Weights of a small GPT-style language model, trained from scratch on English Wikipedia: 8 layers, width 1024.
Each number is 200 + 30 x the weight over the matrix's rms, rounded and kept within 0 to 999. Layers, rows and columns count from 0.

# up: layer 5 MLP up, 5120x1024, rms 0.0671, rows 1822-1848, columns 640-767
# down: layer 5 MLP down (transposed), 5120x1024, rms 0.0138, rows 1822-1848, columns 640-767
up1822,196,197,189,160,137,194,197,204,229,165,229,163,186,215,208,227,159,174,190,236,196,193,190,248,241,186,179,197,226,214,216,205,256,187,200,181,246,230,197,108,144,175,170,231,223,166,213,184,178,192,227,206,198,194,202,228,220,182,241,159,188,237,211,164,235,196,232,199,177,215,191,216,224,190,212,182,180,200,190,195,202,191,205,187,197,208,166,203,228,193,248,188,236,206,201,183,212,202,240,192,156,225,181,209,228,217,251,199,189,200,222,211,214,195,243,222,215,204,184,147,213,148,197,175,197,184,230,146
down1822,227,197,215,181,183,223,199,164,241,148,218,219,227,195,152,149,163,190,168,282,240,218,175,206,134,165,243,232,154,194,184,173,215,208,208,224,201,166,135,225,162,235,236,231,187,156,150,182,187,219,220,158,195,257,190,262,196,216,138,225,223,194,186,191,178,170,201,239,224,199,159,191,282,215,177,245,211,257,196,182,160,235,244,217,200,181,202,214,166,182,190,240,247,220,178,201,217,212,191,245,209,257,201,195,200,225,212,171,149,202,211,209,157,225,193,201,176,239,197,246,201,181,175,167,216,171,178,153
up1823,164,194,163,155,232,177,197,208,266,213,233,175,219,234,190,203,156,229,197,200,220,162,216,175,236,193,234,232,223,185,171,228,262,256,231,155,202,203,210,216,226,204,164,177,229,243,179,132,176,195,210,189,181,198,202,217,232,161,198,220,176,200,186,176,176,180,233,187,200,211,184,202,171,253,199,281,183,211,224,235,203,200,230,171,209,242,246,216,218,144,236,163,145,154,256,182,175,223,256,195,189,220,224,181,222,230,176,166,145,180,237,248,194,241,202,227,190,234,166,158,231,197,150,162,193,254,211,182
down1823,225,246,195,223,202,201,207,198,214,162,189,234,224,216,156,221,199,215,201,153,188,182,218,225,201,157,186,181,195,228,203,218,208,171,164,222,280,216,157,211,212,170,196,223,199,196,167,190,246,252,205,210,200,194,169,212,187,172,215,185,195,217,224,200,207,216,133,173,233,195,231,196,254,226,163,201,215,200,156,213,207,243,204,225,230,213,164,171,206,227,159,235,159,229,200,198,195,176,194,226,203,224,162,206,185,169,206,239,188,216,197,216,207,265,198,181,222,204,207,200,191,217,241,229,217,191,130,225
up1824,178,133,228,139,177,139,163,236,207,192,225,194,179,211,198,247,195,139,155,233,165,218,176,202,172,209,195,157,220,199,214,188,179,157,186,160,222,194,211,225,225,202,247,252,243,157,208,163,210,184,192,155,215,187,240,158,230,158,192,186,244,159,191,190,192,201,247,244,222,173,195,172,242,214,169,190,260,240,256,211,256,238,203,171,207,191,205,229,164,163,243,212,145,191,234,203,177,202,243,172,204,207,218,233,157,220,201,173,177,195,211,156,161,208,226,191,191,232,166,174,209,235,219,237,161,192,209,181
down1824,179,201,233,203,225,214,226,214,212,205,209,235,175,224,185,204,168,148,250,234,199,210,213,203,191,202,161,151,203,233,116,161,200,212,199,202,222,232,237,201,156,215,221,264,226,220,197,235,220,223,237,147,235,247,214,175,196,195,222,233,243,144,215,254,208,171,221,184,203,252,232,175,206,202,213,237,143,212,237,234,227,234,185,197,171,210,201,203,217,175,201,164,176,128,187,223,227,197,161,139,263,227,227,165,181,205,191,232,186,159,210,193,243,227,163,210,201,213,199,211,240,230,203,269,211,188,226,246
up1825,209,240,200,178,224,202,144,186,164,214,179,221,183,195,204,189,207,187,230,219,215,254,211,251,213,222,213,229,192,218,198,221,230,211,158,230,211,232,226,223,185,220,204,163,212,216,178,134,201,197,147,183,168,146,185,166,250,195,237,195,208,248,161,206,242,187,193,234,162,160,217,158,214,218,261,237,177,219,230,172,149,193,225,209,176,201,203,269,219,188,168,195,198,181,192,202,211,216,220,200,135,204,220,264,181,156,130,166,250,196,179,208,175,162,177,175,195,184,187,261,206,240,274,203,178,196,245,265
down1825,231,230,244,201,173,168,141,259,206,282,153,207,187,229,239,235,213,264,220,177,166,245,180,202,220,194,248,141,240,228,174,193,190,142,204,235,226,161,166,244,153,183,218,186,233,170,184,177,201,203,189,216,209,185,179,202,179,212,227,156,190,197,211,195,205,152,165,180,159,224,170,186,166,199,225,192,224,246,188,169,206,186,188,196,180,204,188,218,218,217,229,202,203,193,221,174,168,199,219,247,230,187,214,201,223,168,192,257,211,215,197,211,195,175,145,208,163,206,233,179,253,200,205,194,212,259,198,121
up1826,194,205,162,231,205,204,218,182,211,192,200,186,130,178,204,165,205,125,179,225,168,181,183,185,206,262,234,219,123,205,189,230,198,219,242,223,194,201,206,195,159,247,225,183,247,220,183,183,195,171,199,222,186,246,159,204,192,246,148,201,173,107,214,164,213,206,190,159,218,223,245,145,242,183,222,203,193,169,148,190,183,246,235,184,183,190,153,207,248,176,172,189,225,223,189,201,179,205,175,181,244,190,180,173,239,244,167,199,211,199,155,230,231,201,244,210,232,234,184,235,209,180,172,190,258,223,198,221
down1826,151,180,205,174,182,176,241,241,232,217,208,196,221,172,191,194,211,231,102,199,230,237,212,238,172,282,140,189,164,180,202,159,207,204,171,237,186,196,176,209,223,195,177,155,217,213,206,249,279,199,189,220,239,222,273,205,179,193,263,179,170,162,196,258,141,205,214,217,174,206,165,179,199,247,189,147,166,192,213,210,180,207,186,238,194,171,183,209,259,176,162,175,168,212,237,238,131,188,233,243,177,256,219,236,228,169,219,213,225,188,187,170,237,233,185,196,252,223,186,191,242,203,197,237,225,195,189,161
up1827,142,233,242,185,170,252,193,182,232,181,243,194,199,220,221,194,201,200,211,213,183,253,209,225,109,234,209,192,186,214,179,128,170,201,152,222,232,274,194,195,152,226,163,225,230,234,136,234,138,226,209,207,254,204,255,183,194,176,217,210,182,206,232,162,168,264,202,194,206,186,213,234,168,242,189,199,213,162,176,160,215,205,182,210,159,200,161,232,236,151,166,215,206,150,260,177,159,270,139,162,196,211,182,239,256,196,244,231,170,235,153,255,217,242,245,213,229,203,227,193,172,202,235,210,176,210,206,195
down1827,205,107,211,233,224,177,193,204,239,214,165,154,224,168,213,245,279,190,173,157,245,283,230,215,185,207,158,169,186,167,203,158,239,245,188,208,200,216,188,198,169,138,231,187,204,176,206,217,211,157,269,177,166,202,189,218,168,200,190,175,259,230,141,199,214,186,243,222,244,224,183,221,259,242,169,195,199,236,192,169,210,207,219,201,205,219,163,179,220,201,253,221,220,160,206,233,231,238,183,145,132,169,271,228,258,232,174,161,179,199,202,232,208,192,177,230,167,222,260,224,204,207,181,216,220,200,208,242
up1828,182,186,160,215,229,207,254,204,157,196,249,181,197,194,205,214,217,155,197,238,227,214,205,230,184,208,205,211,187,178,165,269,152,213,204,230,172,215,224,193,180,182,199,184,172,159,204,195,213,214,195,214,213,215,217,158,246,215,196,155,234,134,210,159,197,179,202,252,243,187,225,200,164,221,201,216,196,224,146,208,227,193,227,123,190,147,212,188,173,186,182,201,229,221,200,186,222,196,218,221,183,219,236,202,180,232,224,237,201,201,193,186,165,166,196,237,200,159,230,188,211,183,268,186,221,233,243,181
down1828,140,209,212,189,228,240,219,224,211,184,216,208,293,200,246,203,230,211,215,141,201,177,241,243,185,218,139,205,205,185,178,201,176,231,164,233,198,219,179,165,234,183,158,256,187,208,161,203,198,221,210,233,143,174,174,247,189,203,164,201,222,200,211,203,206,227,191,185,221,205,194,149,237,204,180,215,229,149,211,176,243,179,229,169,227,228,211,233,214,183,199,253,160,200,246,201,179,216,196,203,197,209,164,185,215,210,204,218,200,152,209,181,144,226,203,152,170,163,170,205,178,222,225,234,193,241,236,171
up1829,191,265,240,198,164,194,261,237,241,133,162,181,188,162,211,241,259,204,218,126,242,190,240,225,160,186,217,195,223,161,174,212,186,246,218,257,241,170,180,180,233,193,190,193,169,211,193,113,186,155,216,131,142,174,188,165,176,214,134,202,219,185,147,237,269,210,176,217,196,209,169,171,214,188,203,214,231,218,176,218,238,179,198,194,171,208,205,198,184,247,209,151,232,222,208,211,169,162,232,187,224,161,211,240,222,238,182,254,142,218,163,201,270,202,225,206,198,233,226,227,234,168,221,247,243,201,195,211
down1829,219,211,203,186,195,212,255,184,249,186,220,212,212,211,202,196,171,255,239,206,222,210,203,138,188,158,124,255,171,127,195,199,193,228,157,185,243,226,194,190,198,216,201,191,231,210,196,177,203,219,168,135,183,180,178,202,216,137,189,188,241,196,217,207,180,203,188,183,216,224,155,206,200,205,232,178,155,188,153,174,189,167,202,162,220,190,215,176,225,213,190,177,227,202,193,219,155,181,170,188,195,230,119,190,269,150,225,213,188,185,159,212,159,212,235,249,237,185,188,212,197,182,215,195,203,228,243,209
up1830,200,201,200,204,216,212,154,165,194,196,207,196,214,195,188,193,178,203,182,195,152,252,169,187,206,165,135,163,235,218,223,239,240,173,214,199,188,223,124,214,210,154,138,143,232,150,248,278,159,170,198,217,207,146,168,126,216,202,187,227,225,162,212,247,191,177,170,173,224,154,195,143,217,153,183,174,202,198,204,233,205,211,266,183,189,181,179,178,181,216,176,198,189,232,231,206,228,199,254,221,168,217,154,187,164,168,174,180,239,187,184,186,202,191,203,174,166,176,137,142,175,202,218,192,209,226,212,211
down1830,235,201,240,182,180,212,177,235,167,192,167,218,250,179,227,206,197,209,166,227,229,216,221,126,231,205,229,194,230,204,158,213,197,250,234,197,188,214,207,186,210,236,183,219,209,238,238,177,182,256,225,252,251,212,216,200,171,221,231,225,228,211,156,164,215,209,167,187,180,221,213,170,202,142,226,199,156,215,196,219,206,211,196,184,200,179,236,211,168,201,184,241,216,239,250,209,206,195,153,236,161,199,130,221,231,177,176,249,236,214,251,222,211,147,205,204,214,210,261,206,206,209,240,166,182,190,158,184
up1831,183,248,214,129,179,148,194,201,180,235,164,155,183,167,185,208,249,227,134,262,198,216,186,232,165,153,186,183,214,183,161,242,181,154,222,178,198,184,132,149,154,231,225,173,163,220,209,222,249,218,151,186,270,190,204,194,219,137,243,216,194,209,172,211,193,217,170,180,223,168,254,145,225,239,224,174,227,188,194,202,234,198,158,272,244,193,180,206,245,229,218,172,256,182,203,208,219,223,204,198,206,180,204,182,173,205,189,146,186,160,195,187,176,241,216,205,197,204,160,251,213,140,209,216,196,197,168,257
down1831,257,178,178,209,196,259,156,217,219,182,204,210,229,235,188,260,193,229,185,199,204,115,182,175,125,231,179,150,197,176,223,180,243,213,205,191,237,177,194,144,139,232,199,197,160,221,220,258,206,194,250,187,172,199,219,207,161,250,211,225,216,254,228,193,187,205,265,180,174,214,224,211,213,210,236,206,211,166,180,151,226,172,236,207,212,186,185,221,197,209,155,222,175,224,191,216,171,171,137,188,216,197,220,181,241,124,234,210,149,192,198,247,207,227,201,158,167,150,163,201,166,214,222,170,196,235,233,207
up1832,198,219,192,190,254,231,189,233,165,202,228,188,194,177,233,232,224,205,183,173,230,207,164,191,227,208,192,201,192,227,192,208,214,218,210,198,216,177,187,204,204,205,209,207,186,210,227,195,224,179,208,208,215,188,173,199,218,190,176,192,239,169,211,189,201,170,227,193,198,207,214,252,192,245,189,152,192,185,177,205,192,202,185,202,144,184,216,188,229,194,175,203,194,166,217,204,237,230,209,202,179,251,195,259,191,232,205,181,201,166,180,234,197,214,165,223,211,218,216,219,230,172,211,192,246,163,242,223
down1832,212,204,213,184,191,217,183,145,192,128,137,199,182,210,240,217,199,190,247,200,205,222,178,184,198,235,171,216,218,170,236,202,228,168,259,172,240,192,191,153,215,155,200,208,202,247,211,146,170,165,256,174,213,194,185,172,179,232,191,170,193,200,206,239,216,171,229,191,183,167,205,176,226,213,241,171,235,174,256,251,207,205,243,200,237,177,232,181,209,172,188,177,215,157,215,201,189,180,178,161,218,207,202,184,189,215,187,198,229,181,182,236,221,198,198,220,206,169,180,190,206,206,176,152,143,179,192,220
up1833,208,195,249,173,158,201,181,189,172,192,232,176,153,209,196,210,271,202,143,137,226,216,221,176,206,226,171,163,241,158,262,219,179,254,215,169,216,182,197,233,149,173,203,235,152,236,167,212,194,237,183,204,218,172,206,171,234,227,203,171,202,153,206,231,206,199,230,230,238,169,151,210,182,223,171,187,174,176,222,194,204,214,245,177,261,209,175,235,174,245,195,182,192,176,239,204,221,211,170,184,226,242,188,163,190,220,217,154,180,216,231,161,203,148,213,207,206,192,173,207,249,235,174,226,236,205,254,212
down1833,156,266,168,179,205,193,201,191,207,187,229,187,242,247,185,218,193,220,202,229,222,193,241,210,227,202,160,136,178,274,199,184,199,198,184,231,235,229,206,191,213,230,158,212,159,188,233,218,219,198,212,184,179,216,230,199,131,240,169,178,217,181,186,239,138,181,163,220,240,201,193,185,188,228,193,193,156,196,184,177,201,161,170,188,180,235,231,224,233,205,154,277,217,230,192,185,193,183,161,195,186,206,296,223,210,178,192,182,212,249,194,230,214,196,272,206,194,163,169,200,209,235,244,162,139,188,230,141
up1834,211,180,211,211,212,150,164,238,188,224,240,212,179,213,222,220,185,194,189,183,234,167,255,243,174,195,228,175,182,174,218,171,243,206,170,153,245,222,171,167,214,182,175,205,212,240,252,137,145,187,221,171,144,161,215,231,234,233,204,177,170,189,172,197,194,238,230,184,141,206,220,156,147,272,187,189,215,189,209,158,215,259,200,221,148,191,132,219,175,189,190,196,167,190,173,173,226,222,243,110,186,207,138,183,196,147,234,217,182,124,165,200,189,210,176,158,217,192,217,150,163,226,186,211,201,215,221,149
down1834,198,207,216,217,174,261,192,212,261,172,225,215,228,191,222,197,193,181,214,182,198,236,190,198,184,219,162,234,263,209,196,195,176,205,169,211,201,225,283,200,267,147,167,164,187,201,224,225,231,210,276,215,238,217,214,188,178,223,196,225,171,238,247,220,224,218,206,209,221,179,191,191,204,205,234,251,179,201,187,236,228,242,194,174,183,198,186,194,206,193,157,196,183,221,230,217,158,204,253,181,196,204,241,201,179,136,234,109,166,169,220,231,167,224,180,234,224,184,178,208,174,257,230,222,167,204,200,253
up1835,198,168,124,189,186,243,235,168,228,217,177,170,224,182,255,230,219,172,222,206,211,185,249,222,207,175,193,123,224,251,199,248,218,290,244,229,161,246,162,132,198,208,277,238,151,201,228,156,135,207,183,194,215,191,193,232,198,139,156,264,230,220,191,224,165,254,137,223,217,158,181,218,178,207,198,196,186,178,206,235,230,224,154,194,223,235,175,260,204,202,168,130,114,178,120,228,195,234,205,134,216,169,218,235,168,168,222,202,183,224,175,138,232,195,218,152,258,135,199,154,166,188,187,240,226,182,226,225
down1835,199,187,182,155,218,189,225,174,191,187,233,178,195,176,202,187,196,169,226,198,205,132,274,248,173,251,198,144,212,225,199,231,246,151,232,177,149,190,193,186,286,186,188,197,136,213,178,163,227,116,244,172,155,151,185,156,138,121,209,124,160,196,204,242,193,186,185,173,203,245,182,202,210,206,159,167,207,163,106,188,183,263,186,194,274,169,155,241,158,252,230,230,131,221,171,172,224,174,225,198,178,201,218,118,193,101,230,218,215,193,127,93,196,222,176,211,244,190,205,155,214,186,210,206,221,187,210,197
up1836,171,167,234,161,222,194,228,218,221,189,135,211,193,217,188,192,241,206,218,254,195,177,190,191,141,180,187,240,172,215,216,261,185,197,198,221,221,203,174,189,199,151,231,153,143,227,194,217,181,242,216,230,236,227,220,129,163,241,208,176,233,212,192,152,213,194,205,176,168,206,220,181,185,208,223,229,264,205,223,215,158,261,199,219,139,196,203,191,158,174,192,170,264,190,189,286,165,245,208,231,182,265,177,241,206,204,212,156,174,182,215,200,161,212,280,177,166,179,164,197,199,226,134,131,191,206,178,215
down1836,232,137,148,213,172,265,154,211,178,243,191,190,162,210,188,205,205,197,203,228,189,187,213,217,174,218,168,137,227,169,201,167,186,199,184,174,218,208,165,206,221,181,231,183,205,208,245,214,210,189,187,180,208,247,230,198,189,223,216,218,206,229,148,202,246,182,145,226,223,201,255,231,211,219,191,221,192,236,194,158,235,188,220,162,195,190,230,160,214,237,266,181,224,230,216,199,193,236,207,164,160,140,245,187,140,209,241,235,228,177,212,159,180,171,236,113,225,223,216,214,134,210,152,215,221,255,220,238
up1837,154,219,261,187,192,173,199,245,181,202,171,211,170,197,183,220,216,234,172,269,191,218,202,197,194,203,211,195,225,235,138,171,201,213,201,185,228,257,167,157,222,137,220,180,141,220,169,174,218,194,201,207,219,191,224,123,190,203,235,207,210,224,206,224,162,208,189,266,197,194,166,147,262,202,168,169,198,182,239,199,185,147,228,239,216,140,137,251,166,245,235,189,191,244,238,261,238,205,165,185,225,211,238,208,211,152,278,188,188,190,226,267,135,239,168,204,213,196,202,190,168,201,221,218,179,243,204,216
down1837,195,205,172,215,203,234,206,246,246,195,207,189,207,200,174,140,227,170,189,196,198,202,215,232,181,215,195,229,213,192,173,160,210,200,223,228,188,198,203,165,211,236,218,170,162,207,149,223,242,259,250,168,212,232,174,199,260,208,223,197,166,208,211,274,186,232,305,204,200,229,218,182,204,191,165,213,207,242,205,110,200,196,223,237,202,219,127,209,219,195,194,253,171,129,232,177,162,196,159,239,224,114,160,212,217,189,251,174,188,221,229,272,203,216,218,193,231,174,190,199,214,201,216,188,140,217,193,229
up1838,245,182,180,212,173,200,213,233,223,214,202,194,202,224,204,110,177,177,176,209,232,205,216,174,166,246,224,173,191,179,222,216,196,220,212,237,244,243,197,243,203,214,216,177,166,234,215,160,159,271,236,158,247,208,240,150,200,234,205,163,198,241,176,198,202,179,180,176,255,177,153,197,204,251,254,253,183,202,203,233,163,222,163,213,178,183,198,220,236,208,169,179,253,220,203,214,220,217,177,181,216,199,186,215,141,191,214,200,219,217,239,196,241,176,171,186,226,201,176,221,214,220,252,209,238,219,139,167
down1838,241,201,246,176,220,205,166,225,248,182,266,247,188,204,180,183,200,180,250,254,242,196,149,217,191,169,220,194,184,187,184,201,211,186,222,248,171,186,204,206,163,238,154,212,217,206,231,202,132,231,216,186,186,162,248,127,248,181,215,184,212,220,193,213,278,178,192,213,167,175,205,197,258,249,202,258,177,209,196,182,164,190,229,211,244,204,240,218,236,230,191,197,214,149,171,208,217,220,214,213,230,197,140,192,180,203,208,224,199,187,197,219,146,177,200,233,235,195,154,248,172,223,242,228,230,206,183,169
up1839,223,182,167,193,236,242,193,181,198,237,202,214,196,266,229,219,210,185,174,240,250,205,160,193,207,202,187,182,237,200,179,186,201,199,189,196,213,190,209,173,203,216,177,139,205,198,177,198,193,234,227,228,213,179,189,265,178,216,203,171,214,248,207,182,165,231,220,181,184,227,206,223,214,188,230,164,224,205,226,185,196,228,201,184,154,204,212,212,207,199,195,227,156,167,211,223,149,156,195,190,136,250,153,206,196,202,179,180,202,223,129,178,162,247,232,169,209,215,201,159,239,175,202,179,198,176,228,170
down1839,184,166,242,228,214,189,167,178,207,229,209,146,183,209,218,215,174,193,213,216,214,184,146,191,225,152,196,242,203,219,255,182,206,226,244,198,243,174,152,196,153,225,145,175,171,235,176,208,237,212,217,183,222,236,197,178,189,189,177,204,217,185,198,168,252,219,231,181,213,175,224,246,216,199,189,200,230,195,170,220,193,161,219,197,201,206,176,157,145,214,212,202,219,207,177,210,203,184,145,230,232,211,146,238,218,194,153,220,180,212,168,184,230,174,200,198,190,182,158,231,216,204,208,230,186,223,168,173
up1840,192,213,239,140,226,206,251,147,220,215,180,196,211,252,223,206,225,172,162,157,189,200,205,193,228,249,154,186,234,199,197,187,192,242,189,213,188,190,183,193,171,205,206,183,242,187,196,178,176,179,183,167,204,199,224,190,172,192,207,213,192,203,160,176,250,212,178,206,190,133,173,223,201,206,195,165,198,202,116,198,199,165,231,219,206,209,165,212,186,199,226,228,196,136,206,242,161,182,246,216,198,161,224,215,155,175,212,223,154,180,214,210,189,182,241,191,198,185,225,169,196,206,159,172,106,224,179,198
down1840,204,182,214,222,176,185,179,149,197,121,237,228,220,180,230,220,187,224,207,163,179,165,202,197,186,192,249,167,175,180,222,185,215,204,226,200,180,248,178,153,250,209,169,235,212,233,214,227,183,184,227,195,195,229,193,183,179,184,176,172,154,156,192,197,139,196,196,207,189,189,210,200,190,207,200,200,225,241,201,175,225,225,259,226,162,205,210,196,206,183,197,192,191,217,180,163,224,187,164,188,184,183,203,157,171,148,232,215,180,217,233,205,196,173,212,185,252,251,266,208,210,257,228,177,159,222,200,213
up1841,147,183,186,209,137,220,227,181,218,237,201,234,210,242,167,167,222,191,194,254,162,193,183,211,187,206,193,191,264,228,148,236,165,213,209,207,210,185,203,206,204,206,179,238,175,239,176,194,224,207,224,243,154,211,229,150,212,160,219,166,152,232,212,213,168,211,172,224,258,227,201,208,241,181,206,222,212,209,215,180,250,223,151,181,222,124,241,137,190,212,196,212,146,237,216,203,204,194,189,189,208,248,201,240,212,235,189,197,215,168,149,195,184,276,152,194,201,216,195,197,218,173,178,244,255,193,172,200
down1841,218,203,265,197,157,251,240,206,237,183,139,161,247,169,139,196,214,235,206,206,233,183,205,209,204,165,199,200,197,228,150,208,216,204,207,232,195,180,145,244,215,180,197,218,205,187,240,215,182,219,194,159,215,205,221,200,235,174,184,209,211,177,187,139,246,136,182,217,211,159,236,258,179,148,197,211,148,221,157,190,159,189,235,241,186,189,211,183,228,235,212,160,198,204,240,250,161,209,194,241,176,205,180,220,217,183,213,166,197,162,178,202,221,176,198,137,204,214,130,190,224,189,184,231,194,208,197,234
up1842,176,220,178,208,182,216,210,130,160,194,206,245,219,206,236,219,251,163,240,196,227,214,196,239,175,214,244,157,216,162,215,215,180,217,181,182,176,254,266,151,165,211,235,181,196,187,202,184,197,233,235,184,209,213,191,183,223,194,168,193,243,196,186,219,202,176,185,170,200,194,224,211,230,218,192,143,165,208,145,196,247,154,181,185,160,147,226,192,197,201,170,219,255,237,234,175,144,209,188,172,238,218,207,166,214,189,178,184,194,222,134,286,215,219,214,184,261,188,134,212,219,136,242,153,228,186,187,196
down1842,217,199,203,190,228,187,185,181,177,239,192,170,185,205,148,191,212,216,210,135,189,193,212,211,242,221,213,196,197,140,192,216,159,224,167,196,237,172,171,189,230,204,204,201,193,231,150,169,159,162,168,197,193,179,183,253,162,218,205,213,181,190,158,175,215,148,204,221,226,226,218,190,219,181,233,182,143,222,219,255,218,206,199,244,237,223,273,241,206,164,255,238,161,184,194,176,197,202,159,177,163,212,147,152,219,216,187,196,195,189,180,211,195,187,235,188,235,235,208,203,183,163,165,211,195,241,185,205
up1843,211,230,174,230,145,204,238,219,260,183,252,198,138,218,215,195,172,224,230,153,232,192,229,233,266,197,181,195,188,230,198,151,181,227,172,219,224,259,148,171,189,174,169,220,212,175,240,175,147,188,193,182,241,266,248,215,162,201,180,215,149,145,246,185,195,223,226,183,264,267,186,202,268,213,210,188,195,229,184,150,184,195,251,190,196,206,196,174,258,171,254,181,238,232,223,224,149,147,205,176,234,219,191,174,183,189,219,173,225,181,258,194,210,222,200,243,167,232,207,214,228,219,209,163,231,255,217,182
down1843,224,154,213,176,244,213,236,191,214,169,235,200,211,206,202,225,181,190,198,123,173,244,224,183,233,230,213,190,166,242,178,172,192,168,166,202,296,245,226,284,169,145,219,186,146,194,192,217,174,250,242,115,199,224,160,207,199,218,154,180,248,215,204,203,208,207,141,164,167,189,155,234,238,120,176,179,220,244,210,159,165,188,193,194,226,185,195,172,245,307,209,217,209,192,128,218,153,197,226,221,173,176,182,182,227,176,219,182,169,202,208,236,215,199,234,197,176,181,229,180,257,181,201,170,221,258,241,169
up1844,211,267,237,92,199,243,199,218,249,160,201,197,232,182,141,193,169,216,144,231,235,192,218,206,222,250,227,210,196,261,220,179,238,229,214,263,212,239,126,192,181,249,200,217,224,166,191,148,201,221,178,203,236,208,199,210,207,173,177,193,210,164,130,210,208,214,179,213,227,222,193,214,153,208,252,176,195,186,223,173,243,246,217,236,176,157,226,123,233,159,161,213,151,251,178,184,182,199,183,223,231,204,211,192,219,191,183,221,233,198,188,217,241,253,216,203,242,203,178,207,182,168,213,226,129,156,265,188
down1844,215,213,170,210,189,195,170,192,229,166,216,182,170,239,256,211,156,235,252,207,189,202,196,198,163,134,183,196,161,194,220,240,187,187,188,197,191,192,199,204,214,238,194,197,173,207,229,189,183,181,195,248,207,270,234,181,243,230,190,180,214,209,149,169,190,186,166,206,167,223,244,205,206,212,220,127,248,224,175,192,171,178,247,192,168,250,162,184,194,152,194,105,204,209,190,222,225,248,212,214,187,157,159,226,175,163,206,224,115,145,158,214,205,156,138,198,218,229,172,218,163,192,229,163,199,172,204,158
up1845,196,183,247,135,230,227,161,155,230,170,199,184,213,189,205,197,201,183,155,184,258,171,217,217,174,179,195,154,149,208,192,178,193,205,146,182,163,157,221,224,223,188,189,185,212,193,149,226,128,216,171,224,217,178,200,202,242,171,159,202,207,166,202,195,220,233,194,229,230,203,200,203,184,137,197,213,276,206,214,258,241,221,182,195,164,208,186,173,216,214,261,175,217,176,194,172,186,212,203,214,233,231,214,164,173,191,217,229,212,201,183,201,202,207,216,183,188,203,152,168,227,222,154,203,198,247,189,204
down1845,187,185,217,172,197,204,246,214,226,175,210,217,237,149,185,167,272,182,194,185,197,255,152,193,239,185,261,195,184,206,196,219,220,250,135,206,238,187,242,190,196,162,187,213,195,238,195,207,181,202,182,229,161,213,181,195,202,241,193,194,225,188,198,227,243,196,179,222,173,226,213,172,257,185,186,218,180,212,238,179,240,187,123,195,223,173,235,180,248,196,186,232,178,194,190,139,228,154,167,231,203,174,197,176,221,167,261,211,204,199,131,201,203,223,206,249,213,223,128,213,261,224,195,220,213,205,227,215
up1846,169,236,170,162,155,215,274,156,191,227,173,213,235,206,214,188,197,223,258,252,200,212,210,191,184,199,197,188,175,201,132,264,170,231,223,204,150,148,244,139,235,157,217,199,196,200,223,139,199,209,175,233,229,158,183,152,153,217,223,266,178,180,176,201,187,167,197,179,159,196,257,227,186,197,173,180,218,176,180,213,199,201,195,230,193,192,231,200,155,251,199,172,184,192,226,195,172,233,179,181,158,235,176,194,188,174,189,192,197,207,162,212,206,232,264,189,204,176,198,182,215,197,217,242,225,244,227,278
down1846,229,250,167,182,237,205,190,241,248,183,209,203,254,195,187,172,159,245,219,237,148,168,222,151,246,215,168,193,212,195,205,172,199,187,208,228,151,183,183,200,235,240,175,156,185,193,213,174,250,249,176,183,263,191,122,204,201,185,201,215,178,222,248,191,195,174,187,197,188,215,212,212,203,206,197,179,175,181,217,209,183,224,180,228,238,194,172,170,230,172,140,243,171,207,251,187,181,158,137,217,223,208,210,165,211,173,225,215,225,229,206,224,254,201,159,245,125,181,201,209,274,198,203,202,198,171,194,239
up1847,213,205,215,231,174,184,269,193,252,193,153,219,184,261,194,265,193,237,167,136,192,217,218,162,200,184,221,171,227,208,198,174,182,162,214,183,186,175,193,157,265,212,215,211,238,226,175,217,183,189,182,219,211,133,234,217,209,215,194,191,150,240,221,196,204,190,196,230,232,189,164,181,172,208,222,225,199,165,194,157,159,211,183,203,112,212,165,215,213,179,150,183,141,216,170,228,232,209,204,238,204,158,214,226,241,181,204,264,181,162,209,206,189,239,196,130,179,175,162,167,199,211,195,229,172,166,246,181
down1847,192,207,233,184,230,208,222,195,162,182,215,207,234,170,176,172,170,180,138,194,244,172,178,236,157,225,185,238,210,189,185,203,182,194,184,206,180,182,201,200,184,82,164,206,156,195,208,141,231,186,193,190,199,217,178,241,187,197,230,165,207,223,228,221,160,192,192,174,220,239,170,193,194,179,222,202,223,265,197,210,172,167,191,222,253,196,212,173,210,200,204,201,206,226,172,158,249,204,179,190,212,225,179,187,213,208,190,166,200,193,207,221,183,177,177,250,235,193,215,222,204,198,223,184,220,196,161,157
up1848,202,219,168,205,173,267,167,218,233,175,168,151,220,210,271,167,233,196,184,169,228,170,206,198,225,191,165,205,177,213,147,220,206,258,157,159,179,208,255,220,187,225,198,222,159,191,176,122,222,216,206,258,172,172,211,174,208,155,195,227,170,158,222,181,228,170,225,161,186,219,169,200,194,192,210,226,167,179,178,252,157,162,228,229,201,180,194,244,207,210,176,207,201,166,193,183,165,227,179,146,127,190,201,245,206,199,169,220,276,184,213,198,253,163,158,171,241,203,228,248,173,226,263,189,186,228,207,226
down1848,160,190,191,216,267,189,262,259,223,189,189,223,213,212,165,192,208,192,209,202,208,183,217,200,227,220,229,213,177,236,156,208,249,203,175,185,187,164,216,164,232,231,232,204,179,264,266,222,162,207,205,174,224,240,266,225,249,196,222,225,187,229,200,189,179,195,191,200,240,178,248,194,101,174,231,203,197,189,186,217,207,210,235,240,222,117,193,208,197,192,163,173,172,235,218,211,161,190,218,269,173,270,173,221,201,194,200,234,184,171,176,229,228,199,192,169,192,188,217,175,197,220,144,162,123,158,197,206